Weights of a small GPT-style language model, trained from scratch on English Wikipedia: vocabulary 16384, untied embeddings.
Each number is 128 + 32 x the weight over the matrix's rms, rounded and kept within 0 to 255. Layers, rows and columns count from 0. Numbers have three digits each.

# up: layer 2 MLP up, 2560x640, rms 0.0251, rows 2258-2339, columns 160-239
# down: layer 2 MLP down (transposed), 2560x640, rms 0.0219, rows 2258-2338, columns 160-239
up2258:165107118114123093167138027077164144111081198082189176096091130113081100153124159093106084074064095133144135203139136138133168087132089128215150108136076140148128150153151120171017110150058227152139059101043127078167142122077102087112093139
down2258:093144125127099131055091215173116101163152041158080093166167123125191136139121128142105181199155155135081109019156151135128110141123162129053085177158240136110101071110133140097215142092167052114146165170213140186076133159133130143135129088
up2259:115064096138110140116133142148119159174129147076108176105124076162119100124103143124134099139054134097130158085127098122107158155127046173130153118114068130197188108131103144112068133101101166114124092155112061196144152157118118091103149119
down2259:151177181131167086123142120130133133123126129177136090134118184086119166127151126117112143122193147145123120155135157106127093096102199083111112128135196145069077135130148114139201135157124081133167136105148213011106098082131116159156095110
up2260:125144132163179209031151167134132118182119118154117090129137147176111064100127118127170146124125088156139086154116127167126118113100125098107057154128128175105133109121136164097103159097065145168118097170149108104113117135146142126126151096
down2260:110121110099088074226104116111108159096136142120160155141104109140115190161163151118099105155162144085117139086163130102112113145126124154127180093129104103112136131140133133170141116148163104087154140061105163141122135146118131117123135168
up2261:129145156094137139161125151118109102123139125090178143174088112124171142116118161174094141130152152085164062146156111121151181118120140145107184107116149081121179105077146160122125000147131146115132130162148160050119210088053098132134164086
down2261:186094100207154133071130152137157134123124185171098113118175148096088100170148150086221151141060107158094143117133170144098091112189089100193144227120122191113070130154154079112133213124133117115129178075117110196088075206160172097156126157
up2262:170141087185046150158130154124113126138105164118151138115060181122124049160157109151122107184126148148111128177136058153095137159127130137199117155143143137144155102140182150096080146061146177134149152147080197114144151193121123080101135075
down2262:068117167084220108115089126107155150134137068117119094126203097136140194105124156091143154102149152102134109105133196118167096103124141106076108121129120108133106162152091093163143093177096105150090095133175068144119104057133136173143112156
up2263:088101110095090159129123137180179081087150134151140107056117124148173121144188105065120137156166134098088156126105132201156138085127047152130114131105155134120181104194131148094189088120141167113192164191106146140121108101081151059148154144
down2263:169139136176163100123141121072072199169124110103103163228161138104110123140087144175148143124076145155199087114154132074107113162090191103130142110143092146124092148110119110136081178114109067143040097084123113103133145131152084203124127116
up2264:114077178096106093097156126122152066146057114186164155095092164141126156181120073091092147110182135068130138131143133159116144153154175186096093175101113136152128123139096179131125140130127139202161150134148039162083165072138115128089109117
down2264:176174084162133170180130117133111185130161140083126121155171088081137056129121171165160129160113149160113161161059093110122141090090080120112183090163149144111157143131191085119126112137142103050085119116125223097135118190129131120138116138
up2265:084152129156134148149109109115103057145162157090084178087107164142171096139080154162095156148149140140168187128132076100075127129129129181170123151184119155178090129048202138141120107125165139124109129080146110099146163161083118077155070211
down2265:173096124133089130123142116169189165149076128135168081139136104092075157129137151116155098125108119121118086171134183162150135121081100052139138128078105122093154166206054086112120159132110137150152126093105131138125116109150138140073168065
up2266:247127096095147122131164136106149196151128127107179159145152150134178167131123142103086145102105140112159142049144178141095120148112130135124117133127144165166137104132114051128148118150125139146114118065137096123147148098129122100142207104
down2266:000110180178121135120106108133093055147125146146066088102087090112099097143124131162131089151144106113107107220108070113165130111130120126120140131134095124097095168163104171096116131138113116126139121179088165109086100153113118143113047123
up2267:104104095089113187112164118154136120077131176144133138143124163163121104133083101177125146145120144208165105083141152101220147091099121144153157112125126150096114108134140132149127064144104166172115147109078118188152111098145110215142128129
down2267:147124176168127077141092097077102097157154117115147108085119093117151157150158168097133129108131126036076152164134126159074135122137116154090140137108139123124162178127134109079105162132128118104131112115175141104155170129116103037104093133
up2268:144133097110157110091131058128111193174126125096130091172118153121119150157060155126069136116110091110115126152188140114143136120076116120117066074104122158137122138112094066098169153126069123115123115050182110171099097132119112168121142120
down2268:095099140171093131165099148143123067100138140126113155110106120130137121119176130106178115147138173132164148119093134169093102129166146117148176177159106106093147125144160161190079092112168139151133127178068125084141136122113143103129127133
up2269:138135139132143151073166183106111163123101162161172134099049163103137123180142136134041141135142132144143117088128132141109137194124170169105072093119073180147085133098161110142120135112123094170131065158176097109154109077137122159092131120
down2269:115071121132097118154109084129149066150133090074099133135214145155136129148153148120178146100127104113122123160143174144148121070122108101132163169130171122139128138173106156101147137147134147078128181089076148148076149176119150080146099128
up2270:218096149076164077148131118108154124114137115144146152127085134177167122131129148111155140189203177073171152101172159142175088124109123129158105134114090146092145105145144206135155165131113120116160135175155161189136135094062095107127117083
down2270:041126068216101171114137127127072146151124156107113109115169135074112128151116113146093126072106054194077125150082121120124182142157098129102146124135191092150111151100103032089101123110146141138118142091101106072135155150175145185118131155
up2271:063122108112086117154108048118131140119060059092146167060117082154103135139131145093144154141112113030116167091169153107176129138154132138128131110211040128148082160108135089115175086157112123154140097067106145183114136139078143102163103109
down2271:203113139191174165124103151160155127119161215171152101196097160070156153128117127175108106126154131234204097194156129151083134141120115122186182161010236103090145098145111142143101132052162146093098163169158147050159123095139067134105137128
up2272:108130105155143109159211119083138137162132116087146121178127133128159127075175152095115100122111124072084120205158110128129102165106111085119107096132072165127123143145149068110101171065115089076084203078164092142070099167110137148125123136
down2272:122145145114105141104027129176143092113112140136152145088122112123080160189079103184135135126114121201153111075161164159160151066186133168083167135151221097146111112156118136185126078182157139160147099159115171101141145093158108121129144103
up2273:174143076138163174082112163107123143129126124125102120132130132097153109104142159098117132092098133094151130095126098164151093057096132100159110149125069115100093131122118085108160186050148051140099138090127116172146148113142085179112122089
down2273:068107138110098101159143115129153149135101139087175116116084148142134146171113135181122104154150123170104125158136181123101156196156143153082140110148197141143140077157161153167111079164098204118153103158108131078102116137133156067153137153
up2274:110164131124144182085140052150164163080199129147119082142168122158129150181136132140030178112169144104178194118118160135113146138133127155136109130130157153091126163165103141152113090149076127143139156155123100152140117081126075169090123157
down2274:155088120143124115176104167027082113167102131081139181131110156089146136099105152127194082125104118120097102142129125126168108136107164126096135121127099108132112116133164112070164152105179130129105106097142151114143133171126146100186110061
up2275:084123136159101156146111171106070165136183200131137109132094158145129180163162172099129197137095063103118133129158200150127097083121112148166163133138166076141122087106162154093106100138108135163155161081075054120130130123154129082145178095
down2275:180117151108168113125158073123201104109085063120133145122140107110127089150106096128118084124141174145178131136097060098128168157126131118102095126106066158119141160163089113146141140119138115102084105167171190157109122147122127166135109147
up2276:159103140126143078090158056095148149087138137166122098127085182119187128104139136174162153155135112134116084066178119156152106084113100115131145110132137098202069135126078128162123107138110083134163135082118172151147137139125131175140142148
down2276:123140098143098176151104177149121097164131104102143143142156063129090133157149150089099127123126136140172174164080128109115155173114172125116109136131137154075131117115197130123123157109140179153109123161143128114130137140131113105092114124
up2277:090084100142148109140097120054154140170125120144160088116062119104123181083114121142109142136139145137119153162147180161050167133138148185161177106167126116076148159146156151108140130135073173131126167157060122170111097080169105174125073152
down2277:168160153135128179131109128209109119119133095108109077119166164132134056165129142112119139099097091158146121130082133120132064161055096126104117133082125116146112122127099126113133122110212121159131144147140127089116102121096120074133153134
up2278:077184044155069096084130083125053116122144177107138097144123119092091158181130097115089208161107157123066133099133161131125155122128153135111124067097162099107097157126172099132135163103146092182174127090152132139177136055105118100154105097
down2278:177085188102195152167137167099195121135121094160082166107118144160153093090091154134148070112162109149156131170129097131149116125127120127148155176165086131179127087138118138104101103170089146096086107140088121129085130196168150161137160160
up2279:136136128103121156189154137051158133047141205092163130107050131162136102093082182162133085123098080149171137138137192087158134096105087079184209096127121134081131119145141141175102096148085141151122073087107202136179111152104064130167122129
down2279:143109059187126112064085119186073091224150022125101150147184143138114148179147105116124130136156158173045133114085137152098108146122146174060063163137179108134115125139104120072208139086183148137122165158146100105071111142122214086091165140
up2280:117170141128151158083105137121060099125113127149147139154139093182153101160167132166124134198162193121104100118123073124133127129111151144107152128107137122086185142110191167106138111177144106117160098157208160113135151143061149076134104102
down2280:122100120126108098148155113121184165124134154105100142099108142095110119105115122112105142074111075109133158116127185136148145142160067126148109120136128148163069111127046104156116138071115172151082151093046104112094110090187105183136148182
up2281:130117118096107144136162052123080192156090116146172137072141143165113090156133135116120164125140031121121175165097157116126145084119094117144119145145136168102098140085226124098148138157102124190116124090130070177113170094148126190121159151
down2281:123166121178162116139137112153174052135115139073093133118105089117125137156119121114141118133161203107131132185142098174142122187097164182107165096122081118208143144166088137086111103148151137110095083123145151102135068126065127081131064062
up2282:050094116112140105083165109182078132144111146148094124142081104113150107140094087184165158130151125161133183132171160143132129106081138114059077148177114108157123149076157082119104161110134163155161108168146187139094135153102125080138030099
down2282:166131113134126190151114135064163120117109116127125111117156145128107165141145150074082115122145101085155115127088102129102120156184141126177139121095117189100107117161097158143134083120113107097099161082120068121134138105151131160096202153
up2283:170116114107150142089172124110139121082158130130202116154122059112113088175120154144099152200102156165125146149127138126097082222113075151082089117113068095131160158105109157138175151159125140215071109140159097165115157137154122096129072104
down2283:086090134153093112156103109132096138193118143109098100120112194125132150139110086115138107077143104086087136141118136147174159076143188131141150126146199151143082091146150089096095087112151097054195153117089148082138120093101160158144174154
up2284:093090097138134092209180100142126144101225105100146112146097157115108142095133148117124130109113136137088127137076073130117141114104116194152063118125116165133114160102159079039087127157035119095063190117078095109195164144110144175128125196
down2284:165178158108126146064060081149142134172069137112142113154182075161133118180094110141155107126122139146126110183199208131102092124161128029120203118125105083151180081186095177224201100111234162199174134143166158188083096143165081050137152056
up2285:147149118121158146198101021113149011160110173136168162153084155176161109134092214122178153207069084116130073093188148113153141171115106179109155128101101139090191114135110124146094113089142134170093092112167106117110110010074076105112170100
down2285:087096131104122131076144177109055201093104138102109124055123140085115151095090041192089066082147157199141125152106141127073160075140107043140080134130160147098113152101160129111105110143134123024194154167083161100149160240146181204127060165
up2286:173168144138219127123111080136122091119118139169152103118144076137134068180135183084142168150176145090112172123079159103151161147172157125093142101148133182129150178114135119110171144184058091094119150130134136083159031155141119146117103139
down2286:089110130090026118157133155119149166139155109102125165136107183128141173074123061160114107111099159157110101142178097176146116097077061142149145136115128082111144084118139134139103082093206157190146084102129136173072239098112126153118144119
up2287:155126086142167138046060173157166144147137127109126118160142138109088155169111115109078128123083135162144067097141220130143108187122148124160139164121115166090103098108131127122134125181157156184208059172123171133140136157101097096115115164
down2287:083103166107104110184173113075091108129102135117128140083122091149140106103122157153175133128165101081131163164110057153124129077116120127109110075123109069162129134113133136104096127083119128101034210099126121128110124107180181144137133094
up2288:152090173107148146157114141096150136132093124106126157121125052184135136134157084079137164113118122126122153111096053133101116156128160107142117142055093129119146137127136144072089112127111097135125137093126146154125151134198109176114067124
down2288:110145086172121091079129100149097141135147132148163104137118235092112095130112165163115134170137153136116113122096204137147183131124084159121141128212170122150116124147116113185154133127131164115141106139111138130120108095077127104122216138
up2289:101098151138142146082142217156103128077106122093126185120158105157109146135100134118187144120148110181140170139106138074167066143084111124147177115121140123062111140090196170154151120170093112113156074137125118149092145119152158161163151164
down2289:168158101140125097156116061091155127156158137144137055121079140122142091117160127144072120131103165081111072104140137175102217121164148145130105146142109147186125103150073116114126122095167086138094183119132131124150141132144105096137097102
up2290:125110127139107131131087173093178095169126174108184104131108114130149085141132201082148131113150103109143124128154194158176127130156073129130131166169170161132153096152100076116162112157103188151167080148131149128148152119095129131078145126
down2290:136132112106146119132145104174075127104154083148099175141153162126132187145127074151117120114105180130093113098108077117071101116059169153130138095108092119094119152110130170123115134107143080104106172102125128155106112122148123125163100141
up2291:179071105083160141110153127101059105167110118159120181121112129093073134095124137196093158154156153151120145112150108084114137119177124125128118105138126156149089116099164119118134128111108195138068171082131131104125178092177092200168106104
down2291:047157148126097143117093133148182157116141155123127102138142115144140109177145106050137135128128127102165126163066112160138153145071141117110187147129127104089098166076115110107105158120146049137180068205120132145139089173093152054117114133
up2292:159133139184194188158146103058180141136165168080106139095103114140149118140116138111178116131197132139161110166142105142149136176204122128181140105095124123156097097128105097129134098126118124163091169125125175029126111130164160085109119113
down2292:083131115115054096098127137152088132136154086161216092182195155123125137087140148111116093093083167107081089098119152120109088085027110142100114158130158147099173160105167158120168129144124155094170101165154114233098151073077120176099156157
up2293:109144117148141163189110086129155081144162157171128130112124193085146102100116147112092129140079092111131126147211129170096146184126152148122095155074116145141155121060086025106162078067096144137107125200121150147113113105091124093153140115
down2293:140096124146119093091145126111107149126110096082143111172123088137114151157161132154147141111167175142127104097057152083147117094109128091134175093196127127101108129175188188155101191160142139109124117087150108082125137140149126166094133140
up2294:135114108105083123152128165144193145177102095121193142156151100126163084175056151091121146133156131116127071130148186157099126164075128155118120208132105215129142096144114116154127059142080138149119133188138151110156099136104106123142091126
down2294:076120147183137147109126103127049142083149151137099112110130147129122152134189110143122123118084133142132157134106087103135124100174117132127115064143139049082143178104120141123143181116176137094139122086142110140096152105145146147113136130
up2295:128106159144098106131126112070116144162112187137135099106132141123128134202102144129132175136131164100115098094142182126138179200087143185088064146116126138023139147139130174120102109125111143161129109139106119111077115167134150130103157124
down2295:136175099080151148122117160179150090146133070112139202151133091158123115083113120114113123104129077154116175206121066131165097091152096096148193121131141144221131108138087075113125136151155097098106143143147143132161161099098117114141103092
up2296:166136166168151182131141073063086159113072138145200129099054109140105208123175166077039178094140117131164130213147084138139162070138078075138130101084168160124136162095150137148066126141094099130127144110138152143121188114087028196152064117
down2296:146098077117126078100092177147167130143201100067076158208184165083188045127079100172192064160164136111121058064129165180173124152084135201128122165185090054149134070148110147125195103068128152201101115150126097121078076132194207092092149140
up2297:114175047138107106132102118117134108189206163118153155147138178131136195141116153131122137105110204103134135078149108192142143098140135103175137141058183211223102106101115089154140118092079143125144115137151075162120051075097142094147153124
down2297:149077199134136156129135131139092129074067085134106118100107086128138043125146131112125114145134083142108146185108168062132133119120116150066141095188065032039165144172156147097126111180177117149109134084126185079122209184143086142126105142
up2298:143094120134110135125163165096180056140154146160140113107143107110146133189101190164134116132115131095142152170186089127141144129106170149139150113165084133155143123109180068122141089145120164159154088169125153141131133132093122113099190090
down2298:109141111193133154130096082192127190129107141089107130129106139133082102125142074045148144110135155180106073070095197121101108097117079104085100116098172096136114147119110183169162181122138141123133173111124115139154057153176114116178072164
up2299:135085141176150099069097174069099129099121161146124158074188125146096134145149142115110120118124157151118118154135139122130175150166154126109176147154138149100148133129092132158137108165107148103105120182158140120168126091155077048069155167
down2299:126146090093125134190139119162153121139140092126156091177094099113198100118112094149142127138134078131101120094102116104103103141063082148126052124094088129175073141110142140083102151123128111180129106090152144147152106163120176214165065102
up2300:152115137104175125076111099049085128135148132114100141160159110129142110147129163134149138113175116120178170085066120113107090173189194151095149145120117106119157144160088147134073138101145126107130120143115078128170182101118137098121124145
down2300:103123123183098118217150164210199129123107119117143116062091131109115175129143112139089124134068160146082105180179112176130177111045075097172069098103185103114091089135150107122174111171089140146106124115134192136068058176127174177152086105
up2301:211068217145162165170121116128089094146130146146129097115145162154108136131106137104163181114116092152141121131103167127159169127176114145165123146086155135181092152177120064124076102144151123094156196107150129124148138136110146140153159172
down2301:041189013114106107078147130111152172109129089117103172152120082062129149153120116170078061136159147078169129122176056105122103121062138134079169121207098128109173107123119182144164143144089118176067024152126158132169143131112085116102032107
up2302:169094121128101169179055117117111156168145114046148122158081093057100112202097160175098157115092144119108100109132118123149105137047106143119152114090125143212076165107166100101126072088106154140114096108094105158155119116105110168099117132
down2302:120144112132165118107209149155144101132157157186137143085152158186141147052153138055152092150166102149131154145130164153091155133204142125127121148130125136060205116128093175140108193154138122131126150128165120133126126139111104098171171129
up2303:137091130109107161155119095108174113133147213102101167130159106125080146169172151140140198137122117074125168111163177139134102127133102137127114128123138075113121148146093154111141109115074103153115143097109148090113109106097115158142126156
down2303:129147152157169118098132140134093132115106015161145097110098156123173130091099117119112081125129124188178109146090091139116164114112145134127132108155133180167127124095188098124121140149211134109156092153171125183132136128140140096092121104
up2304:112067122107092116126161136123127152151110185061136127135158161101119067182057117119145129152145121175119094118110187136050157087133099147152124232112103159162095110129089069087134125096098096124071110134121158104131192168095146097106150109
down2304:175133148186157123169112138137157074142142066157099134134108072176146207097164169163122118088109151093148141133140041107203103169081166146128149049128139100135131114133173203156113117134147149115187122127139091166105076080185119145096083149
up2305:120106118086129094059136116146178158121121171120090147139114124156088168133110108135120061150123194154129077127158122114144114199083099098160160126133067120103126147079098150094143121122137164190157089132111096158069150169138140028056158160
down2305:132141149198138163178146119103073094187138083124123090132132106079152105151133175146120233115156091090132171108103154192099111067157161179116093145112176126179093111151149122128116142138100107122108147093166158121163124083136122255159119070
up2306:109146131103120133160100161165118165123111155152149122165116102057132062085170135188167177170125150194121158145192152125148075167144088112087138147140101099111153139113151107162068124190076112093154119129124147093131150132096058132109130125
down2306:128119090157132119095177106061120110134132079113128162061154150166142170181133122052068104089107099056125109110048081154113177119105158126126105112111139188126116131143121156085174139062182138139113127132133125147113099120160207136137124142
up2307:070147116106129126156129124166162134120089110138082137150110113115121103082154144157133170131119132118111119124173187121093112121102097128140140193151156156094099127136139131132193114172119149187131102137139159166099144083154106125108198127
down2307:191142118157103135150118107072083113133162140133189117117125139118121184195121101117146087137134104109148133134115098136175163099141156116107134100067117088183181134129096131136061112092132084055100173102137078081164131153105135156126053149
up2308:136083125129171094114091125145115111152164133134133145100106117139141131106149168102071154145146133167150113143133089123110212086126109178100077155169149126121173097129130219123184098129158113149151109123145093132124166059118100116130077090
down2308:132151097141100143117125138121129148102109127096145095149161177121121129132091129134223103099122134095119169095099189134165077177136145090145172150101161145116104154128155043105070175114094152119087160149076145137144097189125133106111208152
up2309:108117108137076131129161175156147104102170135084089138151095130080134133155148156119076135098108120107152163152098174165152150102071088132076119131107103110120085098107138084128165082099163140139117109067107129154133092075115058168115128112
down2309:117176123083192163120116114077107149145076107185172108113184152153139126114128104139175120154130151141071100122145075089112131154184154152155117113118156152130187146142112164094120171133059108128133115173155137114135127170138228114178133136
up2310:122076143138121137096122138128118109174138138107140064134113145133136138194096240075178126138149085135123108197118130144080160171105080174115107174116100158160097108132100129118116123151131100166130111148094136125050127112151127125097147123
down2310:135159131150142161162139111136142160122121122147141206111159117129136115083128031156094155100140192107128151099122139131159084076138163109172134053174145143070139168167171123110157130134126168090115126126157135117179137135121106147140108106
up2311:095130109077145169152127098130103146179146144112168149166066048161123186171068164125133094114161112152135181176089132154122141148159148139089150145136114109137121162127135175142113154149083129094129150094119123163125086177087073162089133163
down2311:153110122195095103072120149129123107107114103132096094069201183131122078123150107120103156112128177096098097094144123129133137103118094119172091113117146167122131104121157130081129088118182138158167126138146138114123144087162170096185139100
up2312:150125145192154107118154110151065144140144119176131179077178124186093173124182140125080193084084125134082207101133136115101112126135123124113127130105154134116193125128117097145133107150089163117093201110101141116182140153075120130163035149
down2312:114131096069141160133097144100181107116117155097132049167080143101130081123112138148135074147147129125165075135102125162161152119146137089163130126143112113166070140124151145102144126110173119112166092160171132139082126070163137155118174094
up2313:101120125208133140123159104110109197153123120165108112193094072117077162171070187149110100165083118173149104131096132128144149116118147119140092072104120153144072098140117119169137117113102130072112121130122132094146144156150103193127088114
down2313:179113119086143144145096128135131086100123146074144136060155240113147098094173111118110179088192152093092189118146095112130119146112114138127158162160104106127155159095157127093103150155117140213163107118103114178109125079096196096142155128
up2314:135150170175099077207111167130167132151100093144122162167104161196125107165178123132138203134132157172126122113138065107088142108092132159129100122080120123080121164140162200139148128167069081148153096113146153144148159154090122156170071106
down2314:112111073081159155058119103129075116103159174103134098112133127070133167091113138109126097143128115109138136152103183143169122121166130092116163140175133162172145095146104087138113142078186158109064144139101087114128093080182117119085186159
up2315:103158136099153093096117120163099102163140141152106143145154136071156041148106123194098139183088133156166124136110091126092166148068126175150103141156124144147110115122206078093184131101076175139115179098157147135144162087222097108159129128
down2315:142098118137112151141133123142103148091131081133130121118085168172095187100233133054161147138114124117140182069061123157157091079133123152141170115094097120103054162152081235105061144108126081180138090149048116141164172116110147153103197134
up2316:184137128190198112143132060130119121134133141044164128088133106066054108206077119149119111129169159102141099160141075115127137143130104094205124126160112135124140161126130159107096091129117197119113105145110082109212144120066136097082105157
down2316:063111143050079154091112176119143135121132115192081160170139154191199143055174125103154162125116087155080133082104188157120125100126136177037148117114166103117129081132123110149180164129158071152140143085126155142069119132174115157177166091
up2317:090096106172206131110041161109120102116152162139121156125085185052105165121082191180132163127119131200115116184106114076122165088117118151098126143158084188155081148107125169110183122125152161139129098125163171138034158105142106115133095115
down2317:170118166107062108147171136121147116122124095111155111128127103173122080168158100041108131127129163058166119085154167217149105150148129123155139120128167085105172112145131081136112130087105104125134134122109080107188086126105157107127141097
up2318:166092138165140166072112089059055152145117155095164103161049093103091125135121136135142138152132188135157155109152110134142128063114128113186147085128166099099161166150151121114105077166115204148151062074095149093156130127081137073116097137
down2318:089133064115139064179133128177199102143129128148082180076202185125179124146127138110076094103159062107110121135098125157130158179149107152081132141141107162154115087100100132133145174072113097108060217161174116127149124130161093189142188151
up2319:120128090088137130131127171153126129202141112120180150128148133169144118117129160166132132135128093150127096183131159144110118082124106126122047144151124147152131131154126149155129108117135100149118099078096125069127110106137143067108160087
down2319:153133153172111119146126100090117115100129130145080132102104127100107140143117077091114102103148156103145166082117084101141155145126141152129188118127143149096114151136119099109101157147089164117131135148173114191108131143146114169123101170
up2320:118098067093183129095124128154117168122136137141126145154078156068140164082153148154112148117139175135164104094080105139164131097189131091126155147143199079032128076159148158168125133117103095138137132110085136100073119104103117173135115150
down2320:130162155177112159150161159093134120140120129110130143116153117150140125180108111107116127131115091136043136169152167184095164152056139159110132098097064188232129177112133116084148134123142157142145136133122104170191143158134130122126141141
up2321:121157110113118127153159111067108100121134188148117191133069127126076131113107126094084128127119150101206102133160138159141137048110133090165158100177127113100109121129157139120095138108066173172141077116071152132151140083040059117160110130
down2321:140110087126162122077109134158171142156102053119096087141153131078169121136129128185144107158155086161034129143129101090137141213156117178096121120096134125175147144079120122136192072096169129126098204130188096121123138208198194091107116129
up2322:152105148120137159083114093134102108080124162136177133113153168164156138175133166112162161092141212130126146106160111147100131102115119134152107138141129156143146151170066116099136116058008155189031177143158145119155131080148083105095097148
down2322:071153109143135115148109160093163130189156082131075118162091082106133106083123104107084112179132077123170127175130153114144121144149134113075147124160115137105136110092209142148137146154231095056228091114119119134100109177088180148172171097
up2323:133119128157114103095163092098166129132109133059165166111137119070121200161060227112181176137109206145151153156122148127123122111099112172187131144127142118183038165091184103145173122099116161153129164123096091164096150113131080119139135094
down2323:121142140111149147177108152172088152131122149172096116139118138158138082104161038138067097134161037097106123137142129130131160148141157096080121117097119131090185083189071139109056114136146073092083109123175129096191112135131147157114141152
up2324:107075111111183060130081128108108150186183178095126158150110106082091195112077128140091141082142207121143105124132116173121127165126154174108105122075082135112104129121055144124139079124040112165131114137062112112155040103151147205120148089
down2324:139178147120099214138149126119108116098100101174107113110133151147120074140170110121176123151126070156111152102129161061152170090115116101154157132173183107147137117123193134140094164162194155090117145116192140157099234147114095027141125172
up2325:136083124102157117098101157120097084112108156145195183120113078155064129171108122117109110113174193098118118112157163159118136070078114090191141120124069139104100149104119118121140135173090180161160139144117139149142196156145091094083164166
down2325:091155091155087150167149083132147132166110120097062066116130189107186111143156132146144148128115074134121121140092127081119138168194125160074141142126209136153146102144141134134123118095158105105115123091180151070112078093129168136185090097
up2326:126111108104114166151120144133134099187132071124158146143132121127106137125150116107160114121101138125098111184120100170170125050088095164144094130104099154085140100157154136146125164090103118192111132126181068156082119125113082096149124093
down2326:132156171160128105084124128120120159117098169133123124120105139130145157189092177150092155143130119142176150085151194081114146154142131093132159118138148136188137160101094101123141083146129104062131134126062177062148133105145140152118152155
up2327:127129128146144116139189171119117153142150117099169181212122089124156199109110136108146102112153114172131123137135160187094142134143132117154098175145209124107080105142082052115180135087135109139149081113144163137152147159125091196114177103
down2327:131126129130122127126109086128141094128138135126095116045168176120092074154134134151115146132095147081130140120113101084161135121090154173094166102087033134165151133150206172128087130161142144114117144176117089098127106077153202056148081157
up2328:089129142119120104143162167151053092127090131153131141112130172068121124242148132148125187159178171129147198136120136123090118103159129135096143144123082113079044113160187099083149132162136155107107200116082128159040150075109144137134086117
down2328:145103100176156174128115104049237131151161148062132118181131084187178141079074160069158076104105100104182086087173139178154157137081144150124154163116194133197215102144116160148099101105093063123156062109188079114193130193112091143140143159
up2329:144147119127178124091083081053145132152170151143164144085055169102135109126143112122161145121169175185161128171182090142129119130129135084165177146130141029077131073115171194123150133095145132119114151068100151132087154135110159135134085129
down2329:127127122114150152166166145163100139128091127102087148140246144138108174143098170144086117140111046068123133058081202116093130123101109163113076148119103174159142207134069035123088112169111116150112101166174098102171119127145046121140205121
up2330:144121069182140119159109101088138103145135122157088075100116102054117190067115160135098092144120138169158074127142142149077141077125153149130117121113131121082127137089105122110098099140064135141128136175156067145112148038119123104121140104
down2330:110137146099114126094146135176085132124106107105192177150127161197158096197175110113157144146154124089118168115106139126170127176125124139121137134092121104177122111161134115138147147118196118107129130109133170135129132230137135148145135151
up2331:105146098122153111074101169082087146106095106113092150172148094132109118134138144112118145207116121147152164059125132130130137091109133168121154139125112074063091141113123112132111125139121142109135119176109137177184104143100114170141128085
down2331:148100158158100141154154104151164113139176165128185094082104181119125142118101131148120135083127161107141125193154103153128119136170139101121104119110163175168169107149125132091146137092130122151113135105155127066093119113150141085125130130
up2332:202102122135139089153097151059158088149119130148104124160114210121102121155091167157132116137085125146126078139074105142089170156114136127177105085163147192122117138087081116110120104146026143106098110166148091104134182104072133137084112160
down2332:072117127134131159096121136186097149107154115079176157096119064144152103105164106069148143115160124128160143120159154124187073122133137162074132174117124081097144113145169133131118161103214156190140109106117156150085080138168121110176126072
up2333:110136096111120098117103117129153141102114118133111115109205177136117161135135178131120126116157138130152147123152184144080144098124053137095150142145137170087131115111140202142170081125089148217117159044131144167156182155129119110153112092
down2333:129120157137148159135143148119121120157134152122155131162056095117126083138152102139120130135100136126100103130102080104147109171105168132136089127101105089162135132136125078110107160154171109094162093169114115088119092106120118133112136141
up2334:115099109121128056112168105138135113102098158149080145131131146180092135136194157149130100136095165135137170170118102156114151100118105152141106087074148140174126136144189112169133155165122101086180119165148125143142145129118142156150168120
down2334:140145126162132200138104162104133138158179102110166098146134086073129133149079102127109178124146119139137109078141141106149120154117148112099118158161105131098125125141072124126130111107123120157102127097124139126110104128142133126103087155
up2335:148102129172164106190100092132148122082127158139170131079131139145140146123069166139137124121116092100110156130168081090147132182107083143132133117150070122139163060112155144104156189129139149069111150125140183101145185119096121123103129175
down2335:116196112090081150068162119152108138152159087116101122132122115122154112107128096114134167110116146101144127144082145164116145050127137116107106164127186141109115194105172096103103080154086143199170102128146031174141102143156122139137121097
up2336:110098134156081109098064191082112150127145138098188148069144149183132114100138125034144071073121092165129126133144093179111146079107086149108118077074139114119174117119125149103109125114162149129133141117101127115177115160136109107110174101
down2336:156138128082195151150179096171155111116141124176074091193117106102112138161129155213096166174148170102163121115124152063117087174146159113140163172182110127145105180120135118153137152113078123098140111141125123139069157065114146151140078155
up2337:175118121128108145097143134134111140112107131165052188127104078124133095139149096132131121169096137096124135093121088153094124084140059126088149133139090090128172142112100133117127146124102083168088131123106151130169095098139146133127091112
down2337:072135142132164153157117117135136129135133136074194069132147152105130140116122168131117140081138153163152127189138198144164145143096199127146138111114144162133094136144163108114135117122148126118155105143149126110093171153149105134099188119
up2338:178102141147097076118078199136119147057010117135123120113118111177065120116093116167131172119085224145139055140106084109143093191142134149161160151182126145134123157085104128112111109148054140152136115137127084167150144091171130143147108153
down2338:085110104148168188145184110116174102194218097114110127165099150099181145129154160088120114120152042127087170122192173104138220059135113125096117120139104131085136161174095109114148153109173133098134136102106165103114084147047090069129137111
up2339:125126085119164144135157166131128114110141159065188099124106201167085174157083082107117156167135143139099135108114114115121148080112102104117128130131169158164126110129140054098154119135082079097097139131134152107203138156154151115132114097